config.yaml
n_layer: 10
d_model: 512
n_head: 8
n_kv_head: 8
head_dim: 64
d_mlp: 2048
vocab_size: 13027
activation: "squared_relu"
norm: "rmsnorm"
norm_place: "post"
norm_eps: 1e-05
positions: "rope"
rope_base: 1990.0
rope_fraction: 0.5
qk_norm: true
attn_scale: 0.198
bias: "none"
tie_embeddings: "early"
parallel_block: false
extras: ["local attention windows", "paired heads", "exclusive self-attention", "value embeddings", "a smear gate", "capped logits"]
init: "normal"
init_std_qkv: 0.0159
init_std_o: 0.0
init_std_up: 0.0159
init_std_down: 0.0
optimizer: "adamw"
lr: 0.000466
beta1: 0.9
beta2: 0.99
weight_decay: 0.0
lr_head: 0.016
warmup_steps: 533
schedule: "wsd"
decay_fraction: 0.557
decay_shape: "linear"
final_lr_fraction: 0.05
batch_tokens: 262144
seq_len: 512
doc_mask: true
train_tokens: 1890000000
steps: 7210
dataset: "wikipedia_en"
Each number is 500 + 25 x the weight over its row's rms, rounded and kept within 0 to 999. Layers, rows and columns count from 0. Numbers have three digits each. The size before them is the row's rms in percent of the matrix's.

# down: layer 7 MLP down (transposed), 2048x512, rms 0.0258, rows 749-848, columns 0-63
# up: layer 7 MLP up, 2048x512, rms 0.0369, rows 750-849, columns 0-63
down749 082:480478531493504478512535494470529491511479502543553477485506492493480502501542532531507481505522493536496522473482766517499493501471520491546530492522484523519529510488488522502471496526463522
up750 094:468448476500489515523508484500460501463545483531473487538479511447495497508529502480508494545516523523513481497517488524438466545511449485475510494517482483499539502556540526545554502546522498
down750 084:474543477537552484511475476517506458502522488485469553517526477486492498516516492496518532470477490493478462557504498523497524502535518520510487485514454523519505513479519525481468479486509474
up751 099:511482501486505520490491499483495489518532481496477485576496452502496496491559546510488538446527430473449493508509499514482473481516494505489493493462505505526472508479481575465465510543499505
down751 098:496470462495472506523473500492494476482541484495477461546500493457529524507479491447430496526480526471486511500494589494524473534484485471519503457458510469514525513493469484497506512520441483
up752 095:498480487498499513518498515487481504491536481472441470497514506498491517489492493495498535447461476510514497489495509513453474503486482497509549481500528516454492505518524508561515534510467484
down752 091:475518535496488522489460567487493524505491522521455500474518489496514522470493497487542509497525494504461502510513608456494530535524527511547482508492539495474471462458495516546482520534490468
up753 096:476502530501571501474494483502496489487505499480448471523485500490487508448487492479481499495513453517506529493477479489506487510474558495490447543537496463482496514501529467477463491524455494
down753 102:516502499496487526502515490483522548541498505503511469521486505506500525510499478508485513509519516491515459478511639474514503534516568480490498512520527453529489465462501523486483452522451507
up754 095:534516505482520510532493546482476472473463500502501482518519526508479539424539473510483497481507482507483530518534506539488487475487483478453491518552520513520534502497509489496542487502417501
down754 089:497494531463516491464486515492498519454495461494525493493512500489493511504469517529543520487490455497527531494455623486486536453535526494523537460511469511529542508506486491491491491504518523
up755 108:494501530479477507539496509481497505553503527477469503499496493500505476525498511493479478491492477473524550460542481474512495485543472455521513534528514493519490536498478501530507506495468500
down755 115:536543515573469528554544536460499479540536532476480516534511492481509432536511507536508544504501517489503481470475465469491482471495475470485526454462488516502486528479503521555512528514525514
up756 099:510513526478513510470519502487470475504484502479476502541470487503512510502493535512474529454516484478463502500503492542458537492527450474514512494494459501495527522513495472505503503448506497
down756 093:506565465499551488504533499488467512550460499550503491502471531512508486483496501470478502519526516478484498441501466466505491508508477558428459479515488507510491472482478500542532476584451487
up757 100:516517518534504518500503506498525534466520500522501525537491518480504474467504493448513523518531520487480477486545487509519480522443521464530522486504477500507479493494504515507512442487496486
down757 095:522459525521449499543513507494485470460482485463511465517491520451505520484502507480509477487507543505506537582485561472510526476535503508483492492522544496487516531505451512534514544467491482
up758 106:512493512500509517490521522468481487527528490507512495472503449493505518482514485471552463496473487440513509527493499537513442476453504542509501507500489474525476477504537494486509505509507502
down758 090:480495508514506509530490476469496500551488469450463519553475491503528482505466511522546485559445548516542469512500534515502497489488518517493496508540491503489473498471507522504494479502462511
up759 110:500524477527487544511487518478531521539494511522519466496496525537528518521546508497500509514489465491476509491509493514501479478507458469476518482458476470496545492475547494513489482517479466
down759 107:505516509504471526492494485503503540486486465561499482467507492501528517478508472500541531485501488501457491491504480533528535501547481475456493546460506520528493448493551494477501538464511466
up760 096:511451490562488502511531483501479480509526491494456490486498519488474500539482528474521533535537494479473469513486504488519476488469514486524520502508486483529482523501522512540498441495465497
down760 098:468513533442490489499481466530505514489488481522514524511537496513504482493486496480524501505513502526502553512495658529488540466514514476481505494498499498537521554490463484491477475539467493
up761 115:508489500494501502496517483520503468487482525489547488577505487526528484496528497496499512526509501503485553501446479548472515522535485490500519511470500476540546500487507533475534519482495511
down761 113:521500494527496503499459504452479506478498511435503524500507523492502527499511470521449505445552441499508502471497460473495504499530489518487528495512523574494547476513543475497525450526473521
up762 106:519461516503521508510481520480485528465496489486501483506509513499469489487483512526468519515471485524485503487472496483478463454478524507486545560500504507474502486444514515508478480517461520
down762 103:515467525468494546510535530475485472484500525485517525474507529472464487493494485499529537473481501526441510506503508482482465497469488488515504524527488503492526472500479485480493549506512492
up763 102:508488512514532517535519480516473486474506488504471473557507469516493523493507524491533496481477455448509469483491489503464483496506488475507552512500497500513496519443549532488502466506483542
down763 108:498467523458507495531519488494504507505482500488508514520504502488534506540457481496526527518469475520529532510475693533499492508484485483514536502511509492496470498508486526486486493496498491
up764 100:509486514475541543462493493479474504474520459480498483467513479507501485537540520510533485522457411452510445520506477529483524478512468485482545528480488517503514477458533553484491473451452494
down764 101:496477459516520503529523515485506531509450524459513479492514521501523529491513469505507486534461497478507489464499654467488481501471503500486505511531474485505488490467472495505536503461501501
up765 096:487484488521486536499515494488477499550523500478482525544519495494501511530505528452493486518505446507444468496542509491524518482489477482500503535512495487531520524519499507578492483490527498
down765 096:412485497454525513461470473507536462513471572460518496498466493523521477484506498470506555515519500479504502494515735502515513517480529481527524509511466481483479490507512526526526476497517530
up766 089:503527480511489467496516516515450511513491510475491543464490464537475537493501499480462496548476446483536498463516456538481470515494515468499506509537501511489500525506479498554492532471503501
down766 105:501540512490487510512498492500505514492513489479463512496495525487517457514498513493524461516499521519471505510449540489486495489483508533534467498494517491531511463517482491480510530495499481
up767 094:488544468500534492521513579514517561533492494522552484493504489496490438483544502535525526499492492513504490456449465459513469484426507528483521498544475482489567496493487487498501485484525518
down767 106:501529538517502501498526484440482484530490513444470493509475500468509498481469483505522547481527513468479522496534449484504544464499531488486551488515521505444495521512504462493491492547494485
up768 084:542520518527495504502519508493493491484508494519501496488500478497443526458548515497472499478547526479454451502513495466449514485508458489496486471517486501468459551489510527498522493510465464
down768 091:513454503506488496497485491510491519496495487516515472508509501522485524526481486472511436442489458509491518518472631518499448491531500479501500530479486467471507512552514486548497505550505469
up769 102:511466479508482502500480506499515540431476489479502473480501476488478463486540507452511500477516506510520470498520476497514436523479568483454557480478491500565522547540548497534497535447539499
down769 106:515497497491466487520497516472491438518450507529498546530546468488483499485517546561470527531510469545491462532518464481462499537545493507513512510503472483482489470469512519480493535506507529
up770 098:499488486513568505519517487501516464488513543520460484558556523487515497498525458491495479477484474488518506497541472500482429493508515517489506446470565449476495504498476507534530492484507525
down770 101:479531486514509459530498473450489538502510473516498488507491485504527501490490498494590463505530491501508494485544563500459500495491502571528511503486516523525521508503490500500527472530481497
up771 108:500507514523501527494507536513525463548544550518494523549496506441473465507502491470539517541550501504481470475536491510488472473453545471541495490480473501534483495505473508525514465536501482
down771 102:502475503483467498481521484503540509483509534514496484526543503478484539499474507478522531510459510541489526485500589520503543520509510506520452453560505483527492516496524497470489487524516475
up772 102:479512494495516510472484507523497484447519505439453509503544487508504497540491531465494504516546470500523514484502494493491478522489507475504524515487511519484496501514484487480476525474478470
down772 100:477543532516460511535449526501477485572509491527519500499488526495470473508529478515514488497473520492480512516536554516502476478493515494503523498488495512534515502460543542513451479505496470
up773 100:483484504526546490474498493504497488451472506483512505525517450532453516471504477510516497481534498492500533466528472448525500507460489559515522516487489522473496496495498488523495457482436515
down773 104:499490530490507505506518488492497509497475497536509479485507485499453486498493504488550517492528462544481525467493494457511477442490518488473520479505472512487516497471571510501486493454492470
up774 113:493480465513526511488509508491479526460483488497451506491502498495477455474503526494473511489545479536484485476508479491466485530442520521515506502507471513500508485511525523520519545517498551
down774 112:539516522509441502506526509498516504526457466470513506496528525488444506565496538485467520500498483528526455459530544471495482506485496473507503487477494477564489447507503513526529482504533521
up775 094:528490514482540495501495511476491509529536492451479464495501470541507526569512517513481516446500452474497548511563503488512531500496515471530514490472486501475517481528551483548506496456484515
down775 089:493533544456525497474484480524485481507516498511475472476518523505541477513492498505516535480502510493546505502497665504508502520549509523532493481503525492466483439536496509526509540502529502
up776 103:512479506491508499491483529492485489496521484526481530529505484564478501493502470482524461519480464491485517479491510487493497450483489491449515529536544524517546503481515508530529470528465490
down776 096:505532515494518479531531496514475462539517471488493506515511465588495487537450491525464505503470509489540542509503579532541517516519493516459491491530547455503503478467506483521511489509465533
up777 100:500482473501515493504497528506495480482489477545465532529500507523499523477504554509502481413493496498509514508483483504473489481488531482483494521525462462521477515457509493464499484451447478
down777 103:516513516502476495555496522521460501464539462510478554512523490537527482500531483473514481477553500486481538502522536490480481509517491509487500536483499462511480482541514519534455521490484494
up778 116:532514530470501477508499523501460548488501534502462487539489481504477483486531479494520497425513468481465499506490484522481472487494516477516488521493504495468497543450495499533530455461530506
down778 113:500510475519534504515456534508502541448492533483486482475486485484527523466488472528445463454486511508493498480488584439461510549467506519501497494510507477498528549454521480482477461486491513
up779 106:488501528467516500523485508473498522478541586532507508463516464501517486483519531494489515449498512483483527491491485508470470453476493488540457500510483510527494473525489491483504491481501539
down779 105:495497508507501520544518519480505491464497444484498491500513515494454521527469497489502483495495509522495481523500494463470489479498509507485459499528494489471520515486521471497521512537456533
up780 094:512485506504505509495513505480450477515502496557480532513523500485547533478506552454506523460521485479490511503496503487510523532494505507473511505523519499509510525451505500501502515501464476
down780 097:461488476511535441469507522514529513497512497458527495493527514521487484534483499502529494459470513475519523480516609514497516504486530502495519484492495487459513480540510506521488472497479544
up781 109:521522476491507531497491571501475493512563486478522486479487493505505526465499508455464478490504493536523494451466493508513488498497503475455497511441511504553513535468492464541542496494489515
down781 098:467477449474517488474465491549531480500551510534466545511499538420531511511515525510477511517491488522460535498527534521451548486513504523478489572498507508517510493520500495472536467501539521
up782 093:508494512483556508531532503504495477542511510536476477499483496534453483508486512523493478473508521490463564504481482543490490512511466467489549510466499477502503524495530534524500458550474506
down782 096:464521474542509480471541487489495543523543493469522510457454515545489504477511518519529498529504512471520458507497624510497505491478485490511518485467465537511462492528535488455539466455438531
up783 104:520467476513465548512519512524411494483508509443507459542507477554515505471521484471511512504495500450429530526518475475485501511500497477496486549570503510551487480501479448515468500482444473
down783 105:493544508473525463487483497484470486491559459456515461461498521469522510500479470504510542479521508503460548527521417519482515487504505510520484541473515520495500511517487547439459519520506518
up784 083:503493502500499468495539504467463505461549510518496531537495547470508539518507475498489502470486471521506481520516497489505468508484513445489502527485493506491536502501512503507484521484538482
down784 082:498510473509496517534518441536492470472491540474476475506520520494484509488498478450524503525514483503501523490498618508498527538482495560537491487508501487479511550427501497495525511492492500
up785 109:483490487529521513461484506536460498497466493493501467542499519518527513528540538547520493451520516490499521534501479513440515504502498495516478489489480470488523498510499484499481515488462531
down785 115:488536516497511498492504486460484462524485509510540452462538538489510466481481489528517492486520573493454509493505435496498548497449509503520467434480481494503492508524514508487458505481526501
up786 099:497495499504498483502480513518473511478479541494486459515509496495521496493493508475508535498525511466506503487517497474436503467503492471492455478511499475519515494492456494472460477520490534
down786 096:516541557494469491486497513516470489522497445467507501533470419485527481459524481497465489449480519488545526516482462504507489520500488487460496457497475465542546474518472466495499482523525495
up787 104:515503522494467541520512487464467512498483549552500480487540454516458531503520502506522482526510492471483481473499503491505509478484483504506532513483493449530499500491587472495523483533497534
down787 106:480472523494497475508505504512495481483468524481542538460503501510459457519520466522484502529501517498467503504482566489486463480512473506537488503508466511515504481461522500524497511459481492
up788 099:484486480539505483460484528457488483471532503476472506523514443490499481515482507498505505483497508476501495520465473469465473472520481484478552530497474518508512497473506467493491518518492497
down788 106:526483554486475510496531458478474559517459584460517500483500520472506505473540482531508509489499481523517510521488475481510476431525481514518497484461513536488514490473474488484480483504478527
up789 106:546488492550506514507495498471478516481504526528491522507500485531493513511491500457526467531524457496507490524511482524546464508529473526476574517491538505477478492467520506504497485454480478
down789 109:486487493492490501500460481497492482532494467496495503501466457469565496504518503481533479526481475492503497536480518486504489532497456510471493488522494519537453500472473501494475501490451507
up790 101:542500459510521477492479527472488504519538505478463524516497533531535521497548511498479469499505487476527542470498475531476491505497512520514493504486521481524534489438496481548510499479477458
down790 108:496512513503465552547531497468536497486513503501462499536536485497549462481489474487530514464491464482521453521489479538487497499485496553479498504494485551490444512493495481490519547525503493
up791 094:534470514486547505476521488479454460514520502477484448529481515489488521545480516512464540508483489477511522513503493510489498468500463516506491494496512512579549487520481504494498478494449495
down791 092:492498517501522463475514483503538496474533512493494492532468497496494520508542486487500455463534497511512544499467597464479491458515506466459513476485475464472506492530553437448498563517470495
up792 091:527447496509518510499468506538523517469536503469508499495461497491533496503476514510491478448534484478502538544544494501538534532492500529485502503472504524490527521498505538543523499510478529
down792 089:499506497519496488513494515519455530498484494530477528517523507552488483483501483496522537504494483435501497463454624549514464490474497469485515498495528529491481477478514469462490494532523519
up793 103:529489483536519507499524501479461488490507480494473492472511469484532517447515488481497515505481512474492468489494471493460525494523514501476493532507482426534533483510513485500482470513493503
down793 106:517505522476476472469509460537537524498507465453487493453488471538496482508506500539495508503474502503532454484470439487546523515481557525507456501517496498499493536463475529462498513470500505
up794 099:510497507491499512470513501515513518513517502535429502445475496503466471528491529512535457492476472495457508504508477527515431477513474528524518534498510461470516470455525510541530455475500499
down794 100:522510466498501495521525491536492486532488547459488498483498495538514503530463496516489497461548523511476445476527529507527531505481543512529518485520494483567502533512539510512457515487495540
up795 096:509457524469519488536491556486456479479465508520514487497495494491541479564521549446475460497448509515489495490485481543526470537463527487464530499474558515486511526477480486536491509479488478
down795 104:510470461546492517495494480495503468513488522516511511435485482481520556486519472490495490510523497502538496514492513502527505473473465496499526508483488511493522482544465484500491511485466455
up796 105:462497489479488520535500513513476539478496465512425485533488501511482476471499444466474461448455492486480495477529477508497483487487490498501541502543530439529536553536497507513505534487513498
down796 101:473514478532469478517469521508494563479503534485475505501517498494509519472500522488524476487442507512526515485471532504510447516517517519474495469497478544530462517502535503478486548462504500
up797 102:500466500576478498531505489506510501479530536506475517530527480525482483509494503487488489496485504480487505472457485536519493501511520502497487512501517487519461531543508515464455500487489519
down797 102:459515500493526488542489506522483441479499532503507506499484532527485483493520457500486537540462522489537548504514538509496529554509504508486511463476508441483485502512481530486495486468531536
up798 104:505490480506501517491524504476491504512538473521462466565501488477529470530534514504502473498507499456506463517511481462514488494490499511506548500452484512539543464464508473480484465509525509
down798 100:507474436513499499521523512525488516469517474502478506504484522499550470538510512524490524513540538509501531493510495509513515480506524505487537492469485442490514480472483468488509525519461456
up799 104:516514496492547538516551485514476472461513488492540499488470536500509486480465458471472453486500522488503495498481470480479474502507514524523554525472521488505556515481525523516473506469480531
down799 107:517538494481496542484494494509513502455527487464485502512499507505476518489517471545518494514474512541529483513463454514462480521464485534514500495553496497472493529510490454543531459517522504
up800 102:514501485521476495537461537488485486519524524513486498559503484472512489462520478505539477478498515494520478441517487466425489503500435495487525475501461524507504459462508528540450516486478504
down800 104:515537461511496489516492498515514447488522501542529483514504474464530526507519550488449492509501465481502550478495432519453496511489473503553495493482511450485482491487459518520495488521570498
up801 103:537518500515526495517534473501498507509479520511524511507476480505453488503564476488506514517497453433491497491481481523444504517458506461486512505500518481490499506500525497488532486485515504
down801 112:509459538548475470508507515516517509498476494496472495480506547504494492457523491491461454491463506466546518488526554477501513506466499494489481500501490443488486475519490490519515481460461488
up802 099:509515478517513516494510497509501505470488502498501506512438527516502525480493473478479553530498487503516544518451478515493494466515519453550451488525498500542480528489504542515495525532455521
down802 101:508495510463506510499500471498493506471461528515480519462498506526530467504480525518514490510481531499507480536476578530432487479532469540492502513479500467528530482487483542497466484503502506
up803 099:495475512517505516523479529466502505479499484493500419543478490506482507469504497445509539524466534469469480528500493508454524501462522519484497486542523505527517567447470501507539523474483472
down803 109:495510534534517499503489533482510514516527516452539449467499551502483485493485512499508502455461497508470517498496508499492512495471481464501509508522472477479501510509528474523526512486543516
up804 104:537525504471525494513487475517500467462525522485515449507518523512546514499512447490515491497539500500494517486466500497521473495492511531521516516516546474497534562491484490515520480527510537
down804 102:491478507516518495514503508509457496485473538466478498472469502507519507513520512482537540476507476536539511449452526509500544544484542475543512472470509484524491479528456508524512489501543495
up805 105:500469509499449528494470481480542476526506486482504498499475467482490491500515475464482504488461467498514507515501470549505503475529530518451504508515513499497532534449508522492496513480503510
down805 104:489482560512478497527489565527526498488542524497489466507515469487532517529504505512548483502440535518488490476466443449487509482488496524465512490472477502521536479503511503490481499459511502
up806 100:529497505506497495494468504510516496503509481494490502510475484500555462500469482469511538526475533486485478500520495489488471494488501522523527498505493465543507531515479457503468498506461512
down806 097:499539512485520513467507512498491482483532473478498498479508479457499486531502506522479489522530480511517515516468567479475499479519473536521467467482455476480527516511490460473522498474495482
up807 107:529509484500490498504520474474481476484499497487486454497510500524430522479514512458500451520536522505532480459452489478532500500505518495537528514544487492472538512507499557498462496509471446
down807 104:498503493517510508518546489466500501510514522534463534518463485453480528482486552466517479507512520491484542489465397465484457494489447526482501502474511487497494499488477500474553492516484489
up808 107:508510446527511507506494476484460482514502508460491515565495483553512521512527527513518482506509510466490474492496492511497491459479477478491555563561439483470486511468522511542539470533484535
down808 111:527518477560534518492514491492442484489485535470468518506496545527539493534507493529517466451501500509520495533493479521506491482518554497496462516515514497456482506499522489519494469551479516
up809 105:555508464497433500485505550509511500492486494554490503498551476482443478534536460485521498511483483509483488499512471501491522507523529500529539510480536473519560505449548497523489467470499547
down809 109:507483481459536488525449502545492500525540516503471506490478514485501501529471530512513478494523525502451493508504501487493474520497500493496497512440490515478518501506479495471464468466485482
up810 106:491490479481532529514483508511484514536510473497468473491524521496473474508469524480475523454499454485534560448536467457521491515499485543465498529477510524458510549529544524529489439526432502
down810 116:504428490496487526531499487492490438459508492531532506521528470503484527501561484529449479440501492497486524489519535473522488457517460496469496529499572475507509483497534515487483467487495475
up811 098:483473515509494499482531488496506496524570523486484470528471513510498528488482508515473528498452518510444481506481487487531478502520503446496500502506491507555463475504490536530497479545498515
down811 100:463474494477518487482495486470535477520485566538471496516483524530440530509521520487515525488539483486448541475496517475476479525469460552544490505490504539527524529548491530479507507505504474
up812 113:525496496519506544507493519514488481516500515524482528490508490522501479454471495505503446461508502506481496484500490524488478500476476511552489533511499497520515498473547518517539502463489487
down812 109:499510479498494518493489481507493461498528461509451475530500487494515554478451482505500491490508489498508494526484417509494553530512484516540522484474486538500496474496489455528524540513476467
up813 099:519463514522472510488479528525470510518526501545505485531542506526503476493488428498481512488496510433537518481476481543481513482502501511511534540473494461537523474503521449537506495470547507
down813 095:484537531493516524559550494518503503493489492502477521470449505529485474513508467499490502472504475461490484503497556511548478465485536506477508512439495505493524506522491470504489489492505460
up814 095:515491516506499518510523496476460494543488489572488509460492501501476502497486530509517498465494475449466518487495515495532450492511492481542531531494511488467543493479497504516512476471486501
down814 093:502533483499531471501476484521506540489472459476505480520531513494510482470465531460487478496465481487546501499490607487494521516506502526488495531491529513490487543477533508498511469485462486
up815 104:500518471506551524491516516509483483477452502486510529535501444519504500517535464495489469519491484497507520581484479525514506499512532523513488509483496478523527527480508504529516480536466426
down815 102:482562527459473510502477461479494502547489538474490518497508485475468512483478532493538505481511489487543500494480525529514479458481472522528502505495485530535500468448499502498561499486460516
up816 096:513474491500501521532518495489520483488497517494499496474552486494444509538532540520494488457493479487472526481501486502547501479456547432510453535519481492488546500515496497500530465496487487
down816 103:493486503522515525437453442522518504495508510525543487496513477535515505491488520474492508476494522517504515568479484477503520486465462485459467517467532511481512522510482466493523488459513486
up817 100:513500469524534492525485515510516557525544519539485437448488532503508479499541506493500533469516525481494470476508475517543490515469506495486493470482481502497500482455529530476516504494490507
down817 101:526473510493490515530511486476442470499473492471449539544525533499527504503438508494487501516481485502507516506490476510457488518529522446533496510510472462505555475474503494535470513474520479
up818 102:500480549519520502523508527520515509483529526477498484491537508513517525495497519507467524469445439494444520511505489448522521449486488469463480549494492499553468545524487489516474520471541557
down818 097:465521484514504470494480484520544494516485460533513520531506498528513486511481514499494508468460462539507476498531632474519498503501530508542533546512506487514518508483493482489469488541512479
up819 094:483528450500517501533490514520510521525525526500447497504529461506520489476491498541483540534488501517466538481506472525490497515492505466543505500520525523505491504539470479502477494500510534
down819 102:476487495464488475488486510507515507485504496471491504472461510495509508500501529481509473499515501484481472490491615488484484484495513490494493496500505501550515511467510490496518503510475470
up820 101:494478510509534510499532510510484542464468524491498475528546455538541481520493526480485511466485476516465523483543488488481477499502533486466494468529522451484498503505524536511475486501518542
down820 103:464481462504540487492524490505524502466489464506517494480462476547526502520529499486538485490460477482508546496501612495494507483501527457536526538505557535526514486481515499514485511503535500
up821 090:509529450519512499501480489509478536525527510479479513510476467488489507494482477475478498497495482493520506456531491512503504517518515476499494535476472474487523507504574493530521483539482536
down821 090:485523459473553492507527492529523506489472464517480515553468544545532505528461522526466499516504457509476509516514606491523493468512526518511519547484496498477490530510507481513476465490510496
up822 090:511504467520540520505492530519529507522536515483490511497511458556473507479497520423489526499517497471477516493526498507509492498492489541503505502470510493545523578472504536496465513493466488
down822 090:507486533502510484497501519498507490499518488479553480464503482517473485502504494506534490523522476500508496493424527481508525490489457537495464489486516465519462494527462512558503518518467484
up823 094:481484474520476493493523503499520508539553482491517461517516515538522492476480456485503475442484472511511526525532463491499419521473471540509491524526489502514514509509479545565486472499461476
down823 100:483476512506507480502521462535515524466485520505528497489477476526514511538469507483530504503530483554456455499461590536498505495565504479542506514480497525523479456470490464493468504447521526
up824 093:515534505490482518513494515476508520502513489493481530490516478478507519461515527518522519497453453505475473492452500504537510515507534430497493521513512479464487501541536524552503511514476518
down824 090:461457504509524489472530485517505529523453449517473509477488528510527482438517516469517522514481527485494499502488629528468457493508480457509505557510536482502488470489520467464478524452486520
up825 104:521503495504492566460524506456502488480485509479476504498487523496475503487542533521508499520486471506502510512490485532439448461518468458476537525494467489520525519519522490504506501538494483
down825 102:524493480530477468491463511447521475512480502493541506506517517473527518511455450514495484507484501506500511476517457536468543500459510513536473475512505462519514510501520501527469472478460518
up826 091:511522520496491522526500528469495507487494479461492534498466511553495477513477549499502501507518505502465492521488474482499507480497532511478533466491506503519524533500508511473503506447490551
down826 097:489492519536500500515486509492543506512473523474505517473509479479512510529541481498502475497488451548509521468486548541498546497496482510483475516496513467460538494491504525499505527529511455
up827 096:525507491550511536486485517527513478527507527496474517525520461486499515513512486465480505471506486505475488513477497458502475451465455488494485485510509481524508485495558489527480471542510469
down827 099:473478544464507475482517433478496440470461518515523459479516466493511516485553522481502431490495485505517525516518585473483514507471467492483502455535526451461510480494471494479532469505487502
up828 096:500512504511515515468446499510503510513509505503523524507516469495480514527491535512530533482492508487494546497524492526504496476483482489500507498485497497496525547494509488493505457516484516
down828 093:462519537506484490502495512543482445458528491532467530497492493507515523502515527478519512511454495469487542528506668493504497474500508520517512521502497431503537531519470518473479510530468470
up829 101:478506485525523493524465517533475552486473500524462485528504509505496488516515488526496507521471480489473451442498493548482504520477505485513472540518463490476515481481470504491466475536507471
down829 099:503504573507511487477472461493458484469500503479515563471489461503515470536533504545474475479431510505508522530517586483505531460474496501493510487472497493472501512485474496518497511477521484
up830 099:499506487525484535539501516507472521473498506488465507521516489495506497539485485465496459486493477467541499455520498490526485486492489507515469523496465518517519496429486456514448506484542503
down830 096:512480517506512496507481478484507548439511482479491532472493503521505511465533495459500517499522489535515537520494479474527540581473485520473502486448480458569506517536455493512504516531485467
up831 107:507533441488501482480490533514496489479502534558471499515496484479483484495510540510490440518503512489507497501484459465488488488501493513530547490465459515466509455497517479528499514519485518
down831 113:502490524505490516468518526522493476514464474482537516499461498505498513515483501497510483479472520508495505548500428427447465499487464478519518460511517489518518491496483492488469523517517486
up832 100:502511463488504509530503503477463529479441475541511484486521514486476497525500490516499513483489474479477504491494494508517453471449479560501510539496490523518520508491511474513492459460477506
down832 099:476508444442545487479540513514515491492508497453543513510510523490498525488530477525481528494495485496510538516553531509469550537494527479442530486545475493512535544548519519535492500523501501
up833 101:549478482516490527551523538456500455485485496484507485505513502526523535528511468437515456481548475502509534452527481529474517493479515543495501500444492524511553507492541497483497488500496485
down833 101:472531502499520446497507482449467512454525516489475511515515500521466461486525513495507506517507503464541493494531519495477491493506518421562543522504507517488535516491497482527519489476467510
up834 110:528530482537507479513494493476483484487524512489511471489514484533510522527510516445459511540503462464527564482459490473490500470468514481465524597513514453507513548453512476509487479491508515
down834 104:514477460509549515480514496521480472511542469542489489519505486522535502486511520513463486517500493498538472531492497483518535534469482527539471528493506492503489490478512436489466535517454458
up835 110:521506479480552501527476526508515500483529524495510468515500472494515523529509507477451480502487455497489469480507498484528464498438532521487496483501468487528520552459464494498483521516491465
down835 106:497503460514484486500497482530503484499505511517505490523450495507535516512492523490470511487509541538504476494465573493526477518478485495512492504529497521520476524459447535481463538516479471
up836 108:498509503535486514497477508464478530483492503478473518530548481489500474478515496468513546530463493474513501455499488518484488425495524487485473511515480495512470518517500499517520489500459499
down836 108:522507442487518509501484467468461482489470496495496499469593502485481488506504484492513493541472530536454480527509515497509546452489508511510486512548530506523524466532473515525511535486479474
up837 104:505537483509501545487491533525482465495491528472501521477496488508486542514535460545490497522490523503492514536490464522476505449500515556537508555517463453471541541516489475532503507492534533
down837 108:506452540485499494511518478488536512548507555510464523460522469504460522557561513501460512478542490474508492548490467499524452508530501477536512491495486522515502497512482500500492509490482499
up838 094:557528501529476525518495535489417498554495480532461455537547483466477507498483515481505495502490478503496489499522493486520501530489496518457530482528502485495508479476457503530517508486455508
down838 099:475453480490565438465471499538553472526498501517519497478474519523489461554519483495472470449537513517527503512479503509501532468508461493470453559469527477450464514493521537520502494448518538
up839 092:498500438539511523522487490511494459493497549503510496500496550505492523512504507470496460503514502486488499482517513482480507501465479491481460484508528507538491497475522462503501511509495508
down839 087:481460502503473495477457493527519510475487507533474467515509493438496497543512479506524517523535446493499547501492657465496479533512456458511508502502485523479465446457493531527493496534500507
up840 100:500509477475505524541529506505483470506474467495504471491522469526478501443488480499507487469509475531490479496448502489520503477476509492474482472490483484503513538460506523500456488464455513
down840 096:494529520518481510493493500480511500499492462504500504558438546501508477498519531514488504475463516505531469504516550483530475480561527470504514491515475500522474497471524493505480535518474534
up841 083:478454490524518509480460506497500485508499502507519523488515431502496521503519477494543509488472509500440468485478477515478491481512442529492467505496514490542525507513504546502510481486484485
down841 091:482447473510515502514521515485471527483508536506486478493499465465492497487536465473519481509547503458467476495510592545467526518513490538502457546544492463493516550485539533484457505474464479
up842 085:541531486524528503493507501467491521486454537464510464505490521521479474471514509505528526494505545528487494514461499504513460493501460494518530535520541499541513516523455511533505470462511494
down842 096:489469524476520497496488489523464537533506527531471458518493494503492503526459517500465488497490504462513515484516500520535519520510502533515519491509486482531480506508532491495502482496437497
up843 106:507533504527484525509530502515509485526486471522508472502509497523477532478510496483458517501486513484471503524459469486482504501492484523486513516526514526541485504516526493514497473468557555
down843 111:503499521509488516532523475513469511450516452515523509525508492504497547522555514480525524495493486539505539551516488545488512511511496473491504525501489471491514533447479519511449454482482557
up844 101:472469494509463519470442537485492516486534532510515467528534523539486524498518500530483540496471516489488551501531479515539522480524511468495482519479473476540479499422464485495493476458497497
down844 099:506516495489507511546479519478497494519479509497502479526519508434520539492504483490506450516482523509511507471509611512488511492488491468490491531507555528533550487479509470504501504558530540
up845 099:488529503477525535490500551519481489502528516519490512536484489498492528443545543468480465476555475492499499483495502511479491450515492447542509498522505506501482526508497489526551498483483487
down845 094:497499491477485548488513474521499521474514503519509501459490486540493510488528507493493457485509485512490502499482605491521462497485480475507522508474518494525512470488522513504501476506497490
up846 106:509520512517491506497469555522500480544526484535491500550556483467494502479515519525520454532521440484496497451480518461538475504505445526514479503446499465540524509493542545485473471518499488
down846 093:471490511469504493483478512525536497489497486490487503470507473501477475497528492516526469443495487503515482497471681493521519489472519530474515490449496517474514553485521517472490501533488505
up847 093:526528512530438514507524496516483498491522505504496481483489536523511537475512478518484432517491532503527486470457473564518530524491521515526426548485515488512511474495524469478549477548536508
down847 099:505459493513539488505516479514480505480493532479528508531504510489535536487491502503486504487537517509508479535505497491481521518505444500498518516539517491451500489507516485472479510480528522
up848 088:500484485507506495488482512487502547501474516471499505482507464480530461527486507498538482461463486479520498511512512568512476533536512472497452512476536529474491482519528499510489499537533486
down848 086:491487500472493509519508523518497454495541483541527498568464507497503504502499478514494540488520435557487513479492662466464503488448511479511520512539495426488561503484469500505531486497434484
up849 102:511494458495499527480469510531522515526514496536518487487453528509456510517558475459506521460515488478511502524558484537506495534470458515520520494458528525530505538502527527525508459517476524